From a checkpoint of a small transformer trained on Wikipedia.
Size: 8 layers, 5 heads of 128 (1 for keys and values), MLP 1728 SwiGLU, vocabulary 16384, 55.4M parameters.
Architecture: RMSNorm before each block, no biases in attention or MLP, untied embeddings.
Training: a variant of SOAP for these matrices, 4680 steps.
Each number is 500 + 40 x the weight over its row's rms, rounded and kept within 0 to 999. Layers, rows and columns count from 0. Numbers have three digits each. The size before them is the row's rms in percent of the matrix's.

# down: layer 4 MLP down (transposed), 1728x640, rms 0.0553, rows 1255-1289, columns 0-127
# gate: layer 4 MLP gate, 1728x640, rms 0.054, rows 1256-1290, columns 0-127
# up: layer 4 MLP up, 1728x640, rms 0.0545, rows 1256-1290, columns 0-127
down1255 104:461469523532514507501535514520437455499536496496542503420505475495503462504510521466457504513522485480529574479496469453537570479493470512530555511468523489468439501497473505523481523483504507458515545491470549466470425543482482485520501475544523498434523487500503510558554483485495560525507477552504523516474508439524500509465413442480530517494507555574516464528450483486521497513522
gate1256 098:489567457461490480521571451522493473405516470484457495441504468554519482426420516515523497455493492508461471519461506559527469502487511490501472608547446508488491548529522485367472433465557447543426508535504497493523494539445459500412503530477509541497439501540453465527526429526534568515576468500511452484547500445445536490480505518498548489508484477506530483498441529432450532519473
up1256 097:492546459538391532459435464525468528485440494528554544492578478540494521511562518533480425516452462539516486532583464539446540497480489510480547479521471476477544490520460456513483536501465469531560530451497594564539489432481449532489542446480471482544469500505492490435449529500470527467456565481424495452499515551451490570535549495456512416487495494482528501448512496468516512513507
down1256 100:568479481512484447473489510468562482492556500533476477445508420572446493484540488509539517486482487592499450496447515504547596502513477488533469491479512473438504544502438535506486518450542468488472552464414556521527457528449518495474516465493515524551467539525447513525450513398499412454517566527533503468485466565526442453471564511508532546510446512531520577496504472513504558523519
gate1257 104:519529519477511538477487573536417528441537507537578496506469533460516517540477517496501486486466493459553464461520500510462516509478552514521461534507486533489598471457474422424473439483508425540528560510584434511633515434527475477489512503582506501477480461483484578571447499533440492498464427532471451489371483528498481458541398509499537453545483492472463573408445482503433442500531
up1257 099:445580560509485518464494552502471462586487463480448473431511467470527535478528524545534476450521566562464500562519467542542488519462481490410503436511524472484474587519512527534522460507507480442578453477478475509549422482407466460555455496478511539494488507560512439415517552520457522451497564590484579486490475571509467538474540515482482506482521539499509484534490464510500460495515
down1257 100:590526480478510456483543529490424591420466525479510486538532533504456524470428498559546528520471502498486507508433575515498573507493473512483554515415554489627465543465555549470570501508450513546413472513453510506462487473511510442423445525492516554493418438524468499490540461520526500444570516406500507498466433560484502493565532557593496453431586543480553481484495494517588462549526
gate1258 106:481409510495530520467572507515463491584514493488422528539482450549579531560525465453524489496491465475550479475499461504557511506548511469465520516503529459475490501488434525546499546491516508537566443558527518515549416482513528476499530468523468498507525531489527479483510531463510455529539493516497496461522408460480435505479496489529524542457539524571509547447475518492450474472493
up1258 102:483494453510510552522543430502570564543494504581502514562476498480525541506478422533505483536514480430564495517545563574545522520563532438438524485548500466544533539553456491556570497517477510511550485515548508490478414583504532447590568454486518487503478522544424364511493465523459513493510561519512530542467515413492551540477474455474475555559490453531530525601483548470551522486471
down1258 104:508469476543515490504510478507537538490492555576454436490517536503458537553367488604508488487532500557499463505553523421488511489535528493458480415530449485504495628441555504494502514496492495512450491517545521548490502523475494543500499579455472440498516541488546461538472442489490491518468463447521567567516487449437588507534539495428504494440520540469496485487461434502489487541509
gate1259 096:560454573477493412453432488488522483540431456482534511475475533491454444460471459557476514505490479413464549489545487439543470490542513427455432479494498527482523558538550480443495533494530532508467560518470526501510451492526493510410612514475468505495533456502459548465510484448594564450537422564540412444449504515551455553442547550506511530428427525451514448442554476508428575547547
up1259 095:497476474440415458563492506486523511542465480457531411452473498481470486496559479562503444530542521528543503484475493498477509457502481503564538548464576508422475496539512514581491486502508503504514431555507561512481551430483497551483572477493458504533468460552586527499564563538489519459439487572512462497429542523432564451508499431421478463501508490513481467505493497516467460492509
down1259 098:487508509499470513471521479547486489447499493466446472486524542526556525506469497544445432493449451506462506542549444517479569572556593443471480467495519582503519521462553477454521467531478476503553419437483487583530474487538397494439507492517484467492498505489473578563499554535497509460462544491490542488526551585504475476503484540493475540511484511528513511524473501474496510586541
gate1260 101:519525575539450502494482533438504480472562535592501503479528550516529548529483482504497609505536495508537526522504561534491498436523428555483526536542475473482507484532559538453522521498620509541441510519492410523487464502530486497463474533472474561540476493429510621453536474506540515547466495507507496509502468507478542547546429508460485469477541429524515471492606509466447431545546
up1260 109:525523536462528458455480508442487456488552512551556610496509465562475486498481513491382559476533509524451474517521538518417551485522520530406566587507552412500422459529528493451449484553507448559522482532521542524489472506509459477488396542491503532483511526424489566510562543439523457472498553563559568497487551563481503529518419515404478531478453519584497453485579532487508464534535
down1260 108:461464508464510448510502498513416481483555461511564552496473496484446531534463480454498568479434545528534484456497481554484565480557485473437521479470515513520574437520567529477478488473509470473514507511497535580543511579495517552544456516544490533500519514494526433533506511489528533391528498548468534517475529507546536485527509585500499522471421499481432552508547488490550471525486
gate1261 096:531466461437513527459538535510488489487512508516448485427503491488549443572473482461500578532543573450543505449459522496493493502507487518507512470521513465518487499498499513381430531491527486438578463480434502533461564504488456541498547495510498457420539512632599480513570546494448553518451532450476444562499487487556512464553506506488509464481548562502447499524481505516527453495461
up1261 099:504490534394417459502560431457536441513467513474533477582442476513439511516516525467605511490480508612537460522445540449553511458425464484497558489493531526517501517518485548542642537510454486497485490508532556491495534431492589537440446518463429478536542447494501528506457461556458491529513591552462528494506477480551484476459587496457396570473470523535485430497468515510517538481456
down1261 102:510531452489510504474446494492500514480502567507544531530513424521484466475581545481550497474471477471541521515482563591518474399524516439531519514455525464536512467545452517466476515447503607495507481471536465496445471444487437485476490486496542560473490443532566572527477439604504554447506555518468485480476472478525517452484518533465514561533494485511513525524503443492447500448541
gate1262 100:560505479541562487460579541518449492454491511578548544482481575449505497521490431448462471502514445447563548431451544486489508491481526465538534512486508390534490484480511514488475515474473541559497512447442498532490491490453496483486515540487542600458511508534426435494517555465501465492443430404512442456496498515491530503427515485542505553462540449479508544449511534472490532493520
up1262 094:439482529464436398402474501543514443491485481514503478482512474485532444548465509447411555511427439461467598478550455546530543451487412542517505498583507502525565540473547457522487483542449508487525496465503546482491471508532468501480535539483575444520495537550468505540455485534478531512479523535589468495571498539487478429520512455581436513519544476451448519459531437408501484506526
down1262 098:524500465544484535491455535433543484527520549538437536434514532467450504515451465541517555461534449517529571505531492456518411518506513594604494500548488550490464470500513517520414520570423486551481515546478534489513504516497474545564492544502540441488504400539503557413550462489514486473495459525463460534515487502580481397501475485489505457491546496499485546564457489459533501419529
gate1263 106:496483459517455508512495541472449455481503483515466474570436536481572533425536478507454492541589522473556479428465519505518449496534547457568481472476428556532481470499446498448524502492493498551441512508515467529529412422442513444541528495461512536538448493381502491569459446498509439509475538477462447539504533526500500433534474461567526512536480514459436530559497544518542514519495
up1263 104:547483531493481478469463522529514505503436447474517456509486510588443520508486524499478456516486518516465506517491495482525440586480530517520520506506580527541532561506483439540483480489520499534516452550502559531555434545515571503447534568507512477475549489495547550508531505580540500486498473546523585433481463473455475473513460545467598570514550571597552503478497600525488561407519
down1263 103:560494451493520518523503465507489498504526456532545490473537526460432488548549518504430467484496530465510525457461543516583616470534467415524466589528499516480519531413484561532511536446521549469507518513536593537486482504523477484537552517483448567448568473519535523521471571548503471509534526509491424441556408531507506501496520524537417460523491517503516548513453494474476496433479
gate1264 109:433521486470532528530480570454550557534548536526483408478473514508522542540512503534532536593481468466492561486413502530460473501564532464422494492477513529512603502561469467480525497468469497414503487424488492599460537516470522511436496580485484529474549481526482537457476537485469516451516509449450586508480466547496484539507415459535552511445468452507459536535479492546540500477550
up1264 102:455487548468508536462423485481463508444514518524532492466440463518473430493549470454444561513487517482507457468443476436536540501578574484549467471454529486462491515450498480454424502549489501441522485445508518568512516471556492498562484474497503462497453474486563500511564535495507478510505479496528482518528494523436432529523512523432551504518538452571567507511506504439477515465524
down1264 103:488482461496526467497556481504474463577444481517527521519549491484474538474530492547498551458496490499514459467451474541480474533463486502542541505438494557493500659550528479464447453457532464457553523489520459504533572469513516489503485583498467408491485448495566470418508558503505511464505513536467482499463514532532501485556488545453474469463492511470597406474471496515484452539482
gate1265 092:447528436516510488427491530538430464550503511513503507447485553547471528489534471468569489461551542509492451496569521499511529523509556468485545529518572469391453492505572406438494462500526492424515459467488515495537527435501528496467441472541508480493417495490560428581506588517544472479531514466481477382528478524522539437528530526515434481548428515520499548575432480509547476431481
up1265 095:439539474449481472426586511474543504563533557547574429509530508514536546433469421461572418535490539474576506539506511502491517504566495491476557451506532492442406527523443456477463499498494476473498490524478544534514455509501471473428493457529532513528473533559500507523525490481517465490477470469478502510494506516486495483498557454406485454490430477499480501511493468454536479448511
down1265 092:447544527554530438605451487589523503485550498504442536497517507518489502470559502509493464533501473494538496503470551505511528464513476514519482507500522425459515457548515498565460519568460478512421463513482515556484446534502566506502507447498517533541412449558506467485528506489513422506568499499509476513491463539406489548515499531495450521531464511489496513496542490491472436522479
gate1266 096:507501504476548527487443531474447542451503494436458519457482497518548464505502438514471496521496522574541475487594544464538542452403512560446571414515511536475528470428468521492513475493453530513522474495498507524528495517550507566478524544502471460534466455512558558607464515446505424506460456540523556503429527474480472521449553515488515479534499527479540540503444467506508455524561
up1266 096:510517465453483447502516501563433543460557529501483514484466467398479442465477489450439480498513445591496569492522529582483568528477490515426491469478605536501482502409510506504492499465472495457528517538470548526566463544501513535413487544500519481487466507510593532521487465470526463508525491475508473574407497456569527533515463526449414486488583516522513521463553490453488524519513
down1266 101:545525548593496459549562477479469487494493504463499584460527462543486499539511460492538437464505615517404477519509534514532563514550535496541550508538525488548507520534467533586577523535543545489523515508436558499543539568487439486494547457512523518536500587465569438486492468435543497502512462496543516485532474517483473527494504552463526511541495498498456463517467514554463549452545
gate1267 098:470542448532474501557496521502449474490443518497471515498482481489547504572560560537462539463485536516503556510540521466501533544507460531480422480524482510517496542484543534465492467539425520481513503497455472400486505564448421514486483565468544485548490447493482461516486545476533468488526504504504453537482474484515474460509568496477505474566502424485544543522496457482470530473457
up1267 101:596447532460472522522527449497505498522566456504493431487552479467467462519529420483551507547454497475527540413590548441458525437480547507466503537470547452457471501529487453549468493565529461435512488501555453560526565456514530604471520390551434577469543458528583546489490468488425509484460497484478454480489532587477478548492496496532576520546455551486542526513520494436537541451486
down1267 099:513516489493521528475504479533468467462513488575546474446517430467517474492520489517445523512500494448492547413513511490440414510460519494470456582474483520506511510486503544502512483536472431441486440522532422523537532487406527557488508494564471562467491543415479589468494503479434569530472476515516499498439475534549444393475550482492537483577467471461522512510431473506517526426469
gate1268 101:505478494512458498479535493475465470516536537498456487531515490518477393529567507515510523546456500514520511450508534492578536471513503549557514566428490513566566503524475501524444485472464552528561505488432485484507529512467521516479488525535467495487439453432518397461454442504465476503424554490463526470529571473506570480442481468497528477544521515510543548500457411461511445424551
up1268 101:518458450482539532479515513494500507476578498481472556543549545537512502509529495492497508520497444434463498487501494531486548444515508512488562494395478418510492514529527556493510451513515573544502460467559454539536470526446483582590458439483517491512494445470562436456479583449519471409510534514449539489509456520573525478495502433491550467542533487495487563488520473495499479494570
down1268 099:492491495577520487510560449517414510496487394513517490510504554551566540413551595525532489540502479448547555543432532569481515586460501445419492597521469385476467554546437509447547480532528577412539456484421543532482487520454514477520507475435541521485538483517470473514432555522559482483550437491485471482463513527570542501549507424475502493434483601520510454482498481497445539478462
gate1269 107:514482532513453485444550489518515483512553436523513545562446537471499551446472561502467501510497440413491501527519488539461496502527558518441492533531454457530541489434457542545516557516448496552496475578487518490445525551538484522456477485468544469478438487453519524469562563508471450502440517506501599469534490487483491519503566483490546561511551482520537537416496485504445469602496
up1269 101:547509467502529540468522462531511525437449494556444503460546460435518461488470502545447526428548467466479490487486523517496461489501500542548490508462525479472512534485517534484532478529441510602477459504476459469451498481466488486546494506557551480472526431467434533488495495506599543478502557506456481575545437504487535534414487540507450466512468611512507492505449521499497483484527
down1269 103:522533581533478489424532524555453459461459568489516478574557533489524517503448555575515521488501445422463501489497576541501457438487475481486479494564460490492524446462498501553556552410488541472507468564536449519475487472531492514446526506533507477485488457456515571596515492474472480514461548428530486499479490454501511528448449425536537532442504475467451482477476518544472554532522
gate1270 097:517537553482503522511504596547488477583483434502461525536494474569497451528487543508507486485535423535489530558507480559497519472592440587489474530492495465516457565475509446522500499515494548521446525500526538507529507577513512542572428445527538461469570513464506457475552493459516530528411501499500497480499401549500484486479495526539472502428555432520492454513473570496484481518454
up1270 099:459446452428521556573482544415509503440546496459492492517476513510524522475511470474575491516581482468537574453540440496463417419541580564523453560529489438476556463493449478508600510456511489441520506515472514476481572523535467496530494509513552474486546499503475555534551472529528585465500516537444518592587544559516484557533504449529516519482503445494452485506541532515434494500513
down1270 100:580571530489466520475468478517491568497467534471486580478428544519546546482534499577489493541466514510525496550500503504458477461479556522437528492469606549613532532489487455451566478494449417540535496400577451504509405405571452482484505430431523487424516513571551486595488536539421484527546493456529535528529545508458505554515478543492475497529444479529457462518459473536529555423513
gate1271 103:504476467451480467475551514457434392521424522475514467520511530501487474536469538503598474559511417512520565495504424542519481498532463483436467523469560512485534490495559449500476526571531508534540539494465485461520450472542492519490466510475506495519509477568486521505490507535509430457516474448528536538495547521393550497543499484451511431368548519450510539498478454468558502538455
up1271 102:566465501514561544403497513464490482448559464483422493510539534521490547470463543508452519476518445565490505558524460479494533476456412599519520486506524497567473568470485456513455504468504535476493489528430533498498522495460485532501513422544468528605538483519536496417469497508470535507512500489494437496576468466507497473534569513497466541493489489505493522510496553481473507496477
down1271 105:530489512510468485491562455573426492450493546485463593531501553458455520539510532532473563489505386523490494465533531519479473498538557477438499522506477456522442533486479492479499532493566476419509571451452466511479490571473546583513484477536522574536446480465573579500529452457437537570477559463496461533492509465461505441517473483523508501531544440430459557513555508498514493514508
gate1272 102:476449492462534491498465547482476443553557495467514473580502578463493553509549535503471450557489489477457533511518449536529470495482480486517495473543521445494472495531508634450498495481425447507449469559457458535441535482476489510492557516541469530486531542509452501505548510500550535509533482530494511450542482522511473497528532534483446575448473496521517594591509364477561559535414
up1272 104:557507506470548512449506498523512493470507425568466498547434529469422520508613499504514451560449589466542511548567514557476464529411530583563504523503423481496521504582515550491484512439531479527523488514559452509531521511454555539595498515413506411490446467526437480552566500501442449481481559525464571511452548467460568514399509557521541561483551491467514450462527543515518482561425
down1272 101:451520506447505569539431476536522501444475460561498495516505447539455480533486500491544520514509543487462470487498509449474452561524538580578476499481512545493475584429471498458508456440545529523541517533501511565440511553522516455473570487494549503558469516515470492457543528460493484509421414488495542515512528526531494447448510484524498587450436441575557473455486509528481509525551
gate1273 100:486476505522438540447434511531500539511472502516474498479516559493515516503539556454469439451583493541457538491534535530436575480505520509511505467428492519490475489490509515430490475498530499493508452516572463485471547594467444534461548528534491502431547499468499433533460498469514477523540500487454427519491438452532511454464456554476501513509508479491526509540487502504532509488515
up1273 105:470434493522484465492467494501471552473436534425588490493470521514523561450499468510463472537507436452482469452480510481524543510457440520419494470565542544538515491477549490506518530425486554477502525487496555529496555510477521522566442510470602563518516493514453425495518465469513481501491509439501473522533468510557504512418483425495500448521546506443430534507545541517534548503521
down1273 103:555490440489506541507508523500514460534499486470513520527459424555521449442519478481545492581437461436568492470468497495542504468572482545578455429446533455503522454537461506579553524472429435495436524466522518471549433460531480459509498480523509535494460521507396487519555539470465523472516505534507457494532476527580529548556519562503520542411452525537469520521446473526520458450555
gate1274 099:513543515622456545455504542639458510467490500427526525475513565469527499514451512450569553498568516523521539456543534474429550456536561487607617524502514504500507524551496501529505556527520500468482481524521472550606601487451481461546456527526563527538453531476455484530477506548490461492500452499560465541543502497461491512484417478439464502490531428512450430486481466532468539427537
up1274 098:530509479470465581510555553439517462457494509462502452551458478513494485532465467483520551490535505498499524499560494538466537491471486532406475471529593517483468581542524488463497541452441407452505498574508498479497526448533569487514528500515516516450443507531440497483535542440500524508429573511485566459536550456415494467506482467490533476504457535458518523559502542548438515477524
down1274 100:505395523430532498473509551489470472514485512493506374507490479587509489497457497541561472557455474513459556459468527469503396546483471479512516447486573563484422499478519457469500536461502568527570531539561476452464467570489475473471483500485527516443536594455493494478493487472499492568467483538452578447553403450469523464447463474505498531466528525505524547458522533486496483453602
gate1275 104:479489468518539488524520497482488471402491448484471581498437493575463444416508483499409456504502515518503486478554460471485489469508463565494584531526522529468580572550478532532486527541525539537553466568491498504513426494504524487514560523448488459512513476554566558560393482552458489465497575487492492459589488432480528520429500531495518458498512526452556519415481545525452570404537
up1275 102:509509477467480455513545475521517492564494553521537552454468484546582534527414552477460419559496539496495518483527436468491430543524490535516525554425580471498454512495451478559495532491497522521576463493522484530545474517532539526530492521456481484503520490499577568456450522483513462394514498493548516487589491523560478469459458515431465478620448508462533505529445592459450462471515
down1275 103:554548475503496443473499501537432506502573390483548458487525570528562418481542561544543484494492494415518483547512515491472552473522528488575547501478581541466539531529474466580465536460445467450557422545504491522470494487472453544519478486537454512503524524505499426473521515502536484446486448488527518485552543541545442517529493525543482488513464556466492520544410539553545447511437
gate1276 104:535475425459506533561522544574533509536467512501566471496486559499553447515486538495492458452429516545482492544446404516544449544517467542540472521443437566487472520532566493390473538483590487457499517503504515550571503502546439535505501491506488489547516514523482516615500516494485494566476478521554441494439541527545477435407469468529478532476446541490421521536545512518484555475539
up1276 100:455458509471554484519504438478497519562547504510559446498471529465544475450475464484522547430550518537537443452537505507411509526521463501562552533511484527546478538517501502479482462454517466487463425513503584480549459470544565487544480449513565445538420384460477575580485458523507423540517482478539543521444513525491515479557462433414518526463586407419536497490487477433507493501543
down1276 102:517500479436473458478548492527509514394443447532474458449515507476483507479495518479530445513491512491554519494452504465539467469429458488474478419490442516543523518531431487502425558495502552568498457504463552528495486462513492515499555532492440506488379481502506511475514469489551520498500469563468479567427553548467488566505537493608446480493479483503477500507516558478543484486521
gate1277 088:414565524539521523487515470496465456502511564568508568465497473436462457510588463523535535539518580473445468407488512481443496538467579473522424512569570514523476412527484565466543517456493518465432509612525479550499471467595577525453540508475543523549511478501425474552516434504426523537460461380469503584518499511474447466523482438581553488489446476461477513468480537479497561487493
up1277 093:550507481522560471498506468487544445520541509589573508499472471515503540543454499491519477511613499436410515553483512518460442509489484531557597463562548544513517539427567538450481544585511450606503475529503519521580523525514505446489462444502482545485437577464540510473490538430511469462504552522541429541506479466470579503474516449517455515511529517471412528574379454552536470537503
down1277 096:488423460500548524507472559507471482456520481460483499517479407493445468476505490495443470493472502443532577534487538524490515567455522482533540529532557503490459530503503488516464494551559419444579449561519510494454517518579517495447566568507491447492537502542535443579422476558483418461534545473542491516482521458459499576482553477446535455421459490506463483474535489503543508485516
gate1278 091:453507482421490491472443502500474532518550496458448506491584464531512508574497542441471532498504494560466483541560487521416468557483533501524518473474442530491580511558460478498484474472566419470562477515570582517463484473518531475501508456474518445489492500484469502463526495476503483559500468504524518478491465521490533406455475560483516473425583385553470541542486637490559624532579
up1278 094:581511543583492490450405600497561477544493537402479440550528528496568538553516535482504439517528534500545562418517385383489477516587494438537441475486486451504412464466482520493519537504558462458474474500464540462511534471431574527484456435635519553500506476543542537447525527468535483474506550491513525410460485532542504539549525459444483436483528435518463574416526451545447492469501
down1278 096:542490527549394504525468466526439468540457454497552501526509412430528524530440489472588528436474528542518520497541495494514468532457467478514487441529503594571510463442478493589474440537492500503486538473546459505487449523552494467537482494503537444444460507593550496533569484530512535527468471446528506465420507490516491516511465508529477506487507526523492560456492537524483453494551
gate1279 101:433495506493515509506494503459492521456486443468496544537472614522423566518539486435483510526567520575500507491464463468539514503559558499544466510479551481538522435582490515505549558483490496564474536518522542467457529585504496536544437507458433505500428510451489570494568472522548570470504450488471524500511530481501519468483498569454462451538440543561419464410469463521574508464537
up1279 100:485537455457457484586502525518512544561490494544552456560557537451498530445511491519517499574610513567520493486496517468565513500564511509527551446490511444525569593542554507551538552556473505560466535566469509448500534527543523472507481484488501475566521491486469535449526506449473492479556493501466490581568475439442500497487530539525492440528470478476553478471444493416474457484443
down1279 100:498506559438455496534574467475494526532477514509512529524526538523469493395553448500536511476406503526453502595503534474496503465513491488500482506428534501442527564455476509566564478481473537534489528406548570539439417529548454434485569495461585492550532483516526512447507531440532522515509426417453460547527505487491435453490490482461477512484444538431485392446522512507421501495493
gate1280 104:519453482515474416510583569584441518444487482531458462494471572557543568504428467504492475551530498452562481501476468453512462513477462501515548471463465547547549523455541508559520520539449524479477531486476474510596527505547525538485451524484544479469531537541522488548524500483521499553510515499502554548472522486503492482544522514534538509506479525464451556537522559561553483532491
up1280 102:545597420539593485500441528443555493504445561474509499477534471509497471613522530482555531468554539440482521472445499511460462525486563415523480527496487476489524450489483434512483485523478554446523484480424481535510502477473449468563554522488445540515521489611486409556566480555474406441504545475479489543482478556439462501459472538547467549490526537601515449533445444456462462513512
down1280 100:527507512558537537497488512570472558489512403541493442502533504613497504469502457509476521499588468449526501498508492526481482475505514431497452512470495500493463535460541440508548450531442527503491528485521564489525507582456498548543508509529489498415528552482512508536580567466482445488539464556510519496540486525507505478538524547545473564549463459492392483565514512524466486502502
gate1281 099:509481443466504487488535553534487500447466435556472552463537527496538449516507403581563489446538413453438540530512484483480495480562539522529586534551462431543372515484469522498526532478520430497538465496499455595455503587508447477551512502556518510443521561520476499481491501492491467547430526535508487472555477458437519548518495443519543553479521460500526503539566547432506508514494
up1281 098:428449467501522489453560545581500487400536495565560467461453531485443497491554487510525433487523475478489461534481449450473441457565552456532562518412556547478444508464506447524541482518573460492510601499529539502464606494625457449495537461534505519496506508479518506454501525535506568466462477549512516536526471451467466572534456490503559562475575516486524495474550510441537509503495
down1281 098:467500509505452482521514499527496488474493512587564344501417504508471475482379438508438455506482552484492554536552490545465506447558481438515481561482495551499454485528530479431508500539476487474450529540556538451475490563480451536530447473498474548525526523543569406482498514567482511470430500517517525479563431519503514526536515425574578501546470479408474488463510590416474432518531
gate1282 087:516485495615513470574560518499500545584453476533517521548400566471554479548537574544496576500512548456457551456503511415466416494452500469548508446467529533479547461483523502497503514534488516567532420534445503499511505486513576459464551501493410553543509443434500530491458496498461511452538464487467552443470501560514418554437513557483512537498385440435435416513522447533448562495513
up1282 090:412470588472534537441530512502467513493451459565452502479549482449537537527453421456475470494499508510533484551456464546395521526560523545463449574545443405518533456539471552491514495476521533540556429490496546506485489464503501512469502578512499553464460502549483428588487537521499472460450452449498480505520473486480462518421526486509418520482559533503462502505504537535467510515534
down1282 096:560546465483517485503419497486531421442475458513533467565505530489507486460551467461536539580419533576537468545453560523488534541497583548441588528574496553535545486482456446505527479496496545582522509464600509428463539493470485497540418552456507466498449462471488488512457445517491536584453540550511465481485483471570471555466524412452478441481454493530419525532493525514531497433479
gate1283 094:574471477473549499460498511535416545552515470472485485487526519500539495421517517463431426536449527525448509545570529409532537410481501530500464404567508478523438497527567486496504499508466594478534518467480497505553506459539492538456545551538494555617575572560557491492533566452440538497471567465470538467558449489530499502520500528494483431495546509532472507581419511460454483497484
up1283 094:420465555503568553500500553440492485581514426459567473496495536506522422488523526463510461507533472511490472534543486597472489447580528463494453510463485566503548469524426476474534499464453491501468470415500454425534452512494444549458562494533553514502505553422511525494422561546456512444544473506495468531570505456409493532520509449508503490479519480445501463602497414446546483479494
down1283 098:431469513503536471472445480507468511471492486527467551536500540517448544468543462497551432535563436495550535522522485531523553532526479518497517510556545434495500489449571581502499519514486484537482580509455547503489440461521489540487515483471480572494515530442450469525477395484561580536414488405506532456488495452422536590500462518502417499510532518546501508484485546532507442485531
gate1284 095:480537426429521497562524516511479469452513511447512471468462443522484477571471535509445522501506485420522565532557459441538438475491513544494504489539493486496467506488526543371449504541464564536533435568497535557487423493517529494537474518476530502450531557487564509473547532517461545487533419502461470475505459507596502518491451515511421493470461541518482487415497499508492478478535
up1284 101:474543539504480531481540419460561513455498523446526553536479534494481502469548518474541473464560549509482496481568569509551544515521519470502509500503542533484504451541465554504551444479476507580543566476544500570518511449505494483485583421523442490593421485483481498555517537472470451477467459506529472487489512496509495526487529490486481484466475424528502493524518521422510516513489
down1284 101:524507470472491458478513476544570457487482455510521506501490541506596528491488413482554439548496516462508468503491453404469489545438483476530470455506495519470435451465449475536549419554440531395515588516480551437457509494498446451435440440512473518489440595527500420492484471514548518548458513493510548530504504445488443533458485530556507533510438522526466416483580548570494519544510
gate1285 099:524446600485427504462487543413489536449512517488481450488481507496475405490513489564528508536476467484505524468500517483502494479471484570483460586533417477431515453535568509539535497448467409477511490497480486531503492432520480533470530485547483480505427569549488539441487461501457471472467418502529496498520530511575498550435476482457515521491545563539486487515505585548508568530414
up1285 100:437439468525449497517521473516512496492487496532483452447526496543469494524541534513516505577514493575449560537508446467435539490538541547504476545547490510517478532508535439535576538524484498494522561536489490455523468494494493466485536529526495489515491447519522493464504488494491420537522379500525447419468460524568532539505559514456545484538491474481452569502535522504540543508496
down1285 098:451467524580527461458429512497568527540493537452583472502486455474501496510454485514533412483504497491570462523498478510520481484544495443441423488529498471483532478470530496498426540544503522464488488556435454513453504417442542548588508465522585543451551504456525514569544486465558421485418475474457550490491534532557496475505433476502429440515527501561503488445533457521458513506494
gate1286 103:405450417495528450499542505516514494510557454515492546580483443430452559523563493467546541497460541543488530492527479523495444482526496517510500541483516474496451505544423472591459502508469403493491444499521521492476493560472412554517573524486551533521435451541496470462468504477561467532496549469502445475537573526489432529499568546466496491510487438479494524514461479470525512514545
up1286 103:579469454540488514499499584433556548509441540514481543445533537535480507487440440516508512499509453507511514483546528492475557538555508498534496470486485538472473526534515496510510545517496462482553480550507587440474477509464458497583430499492511466561526487531526455556504564543483461502550457448529529594559543525522458494536516488517542505499478511502513571477447452491406459418581
down1286 104:486456451495525524519524501497501452485483494457531567517494473549557443500585473566488576531481452569534514459530505560534439526512510480469473550553585498548467519533464462527472508499523523542520445515496527440473428528412426552506517449509457516527558506494493509494513518441521516562593510522463513496519486523514561517446498569459507545447586451460464510502453527481452494532532
gate1287 106:482509487478466506549522516397525464578442469429431537517436452514474471585479417503552542553501451532489521482454482476490526529516511481511519485514523500464527519545511493476556497492500458497461493569583469492487518549470527532522546492469475562500466569459502511488543560481561514542412500593526494509529478502474516469504461542453481440484453554531498519551508552503572513465466
up1287 103:532492518552424489508453509505416515516449497614522547560551507544494518549473526563564415458443470500472595484588563496561417459510538461528529519484534527465517466538522525515524467472486552558471507446532442494509508551473497514460487403506502520470546505477506510508525499525513461519412528557528490462527437436467529533542497535498543544483472497518484397486549441517470501508483
down1287 105:464505515544580504499545496461478566489475458480565529533476497468517470420555427429455537459415496483489445527562537505551486526523476495477514509472485439465434543511532504488534500575441504561499483442446472501495455475443468526507502491541541464538507543512471495519490526505463520542530509569535491435465525517526448473492508514494493520523505491472451469453475499522495539496502
gate1288 083:528521477529546534503472531514573530517489475501573501532498538542538490453553478498494459492556492497549468534437481489527535447456559464558468448457443534525433452536489482446531511542510520466458521517503399506523520444550513523503600542439518447475525530491445557460502492521504547504475511487532477498525439520432491469485519549517485535487528534518460478463472478528571507487539
up1288 087:477504552469519492499468521538565498544496526503514415497517479510483544454496508427555544476499520490485503483485463445510513470487559428511564537469403556481429443479445484507496501495436511537511520477582423469551532504490468574518512483505457516505464453519456598417480457467511428502462479460431518418443474485498529475478507490431467506581475429509473512477545556401469518432607
down1288 093:554494471459501475486497552519514457460491528552458445561466498523503457512558514451471590494491517530567443471523465523574540433532470479504508521432526586502529470432493469494549552511537562482500526516539488526538560520477486536597402481550444508511557490455528580430516440449553502479547477507453523467458519489464502500462506468459438469529501573556504473453449566482457603527547
gate1289 104:520495548623494516513542478411529489541490556533487476452500540590477557543499493430402494511458481488510544520566443456492483453525453529482483516506522498488473478465496475442518521449530492455507502466566511483471491562434469520448492507511535516552544516540574468411550439502506451429472472438499552463494538546536527555491508525511500538474467438489575491440464561445503537585554
up1289 100:498518542485512510485513432480538506495518510537520464516460466544529471528481475519512474558478423492487526464497478482487480522505490556544413497522538510565500433512512492475495537467529516457482456479535520515549565415537575492477453487484481423525557499483498545507451513511453513512515497546468534558522464542491521513527528513514508483468557501501560474467460458496543505469499
down1289 099:467405405472490471439486495477588485478470464513523617458510485514516508554506449440424502482583514431494517567432497535446477452440509520493554486475500545520435485617512413488483488463555492519520508552481559491487524488548483478476516508523522485497516524512477525515525490550405516501507517522510480566563508501423543565445491570495502414543503434526457544550539534498506479538548
gate1290 096:487446478511473472491503431515520392549560581580525452503479526491467521452462567435456482568571512551503532481455432490504529486468513524517540485435497458494479426527571499520481471457504525514506535507474487494473579456580471454485507525543491501488522517557459417508436512468519437479494502499534565460462547497541585518585532482519554553523455539486488499436442496541511471554456
up1290 095:558466480603458482439508577505516402427452509565518499527562526451468520414489519472502504555467555542556548505517536504502544489514465512515514469533511522533523526486493494541542543490484534560492565554546471524508487509419535445469486491575449530561491436551440486446474459521556491510436471442511525507500546526512448511490457497512572469455541438531487501427518467442488513527485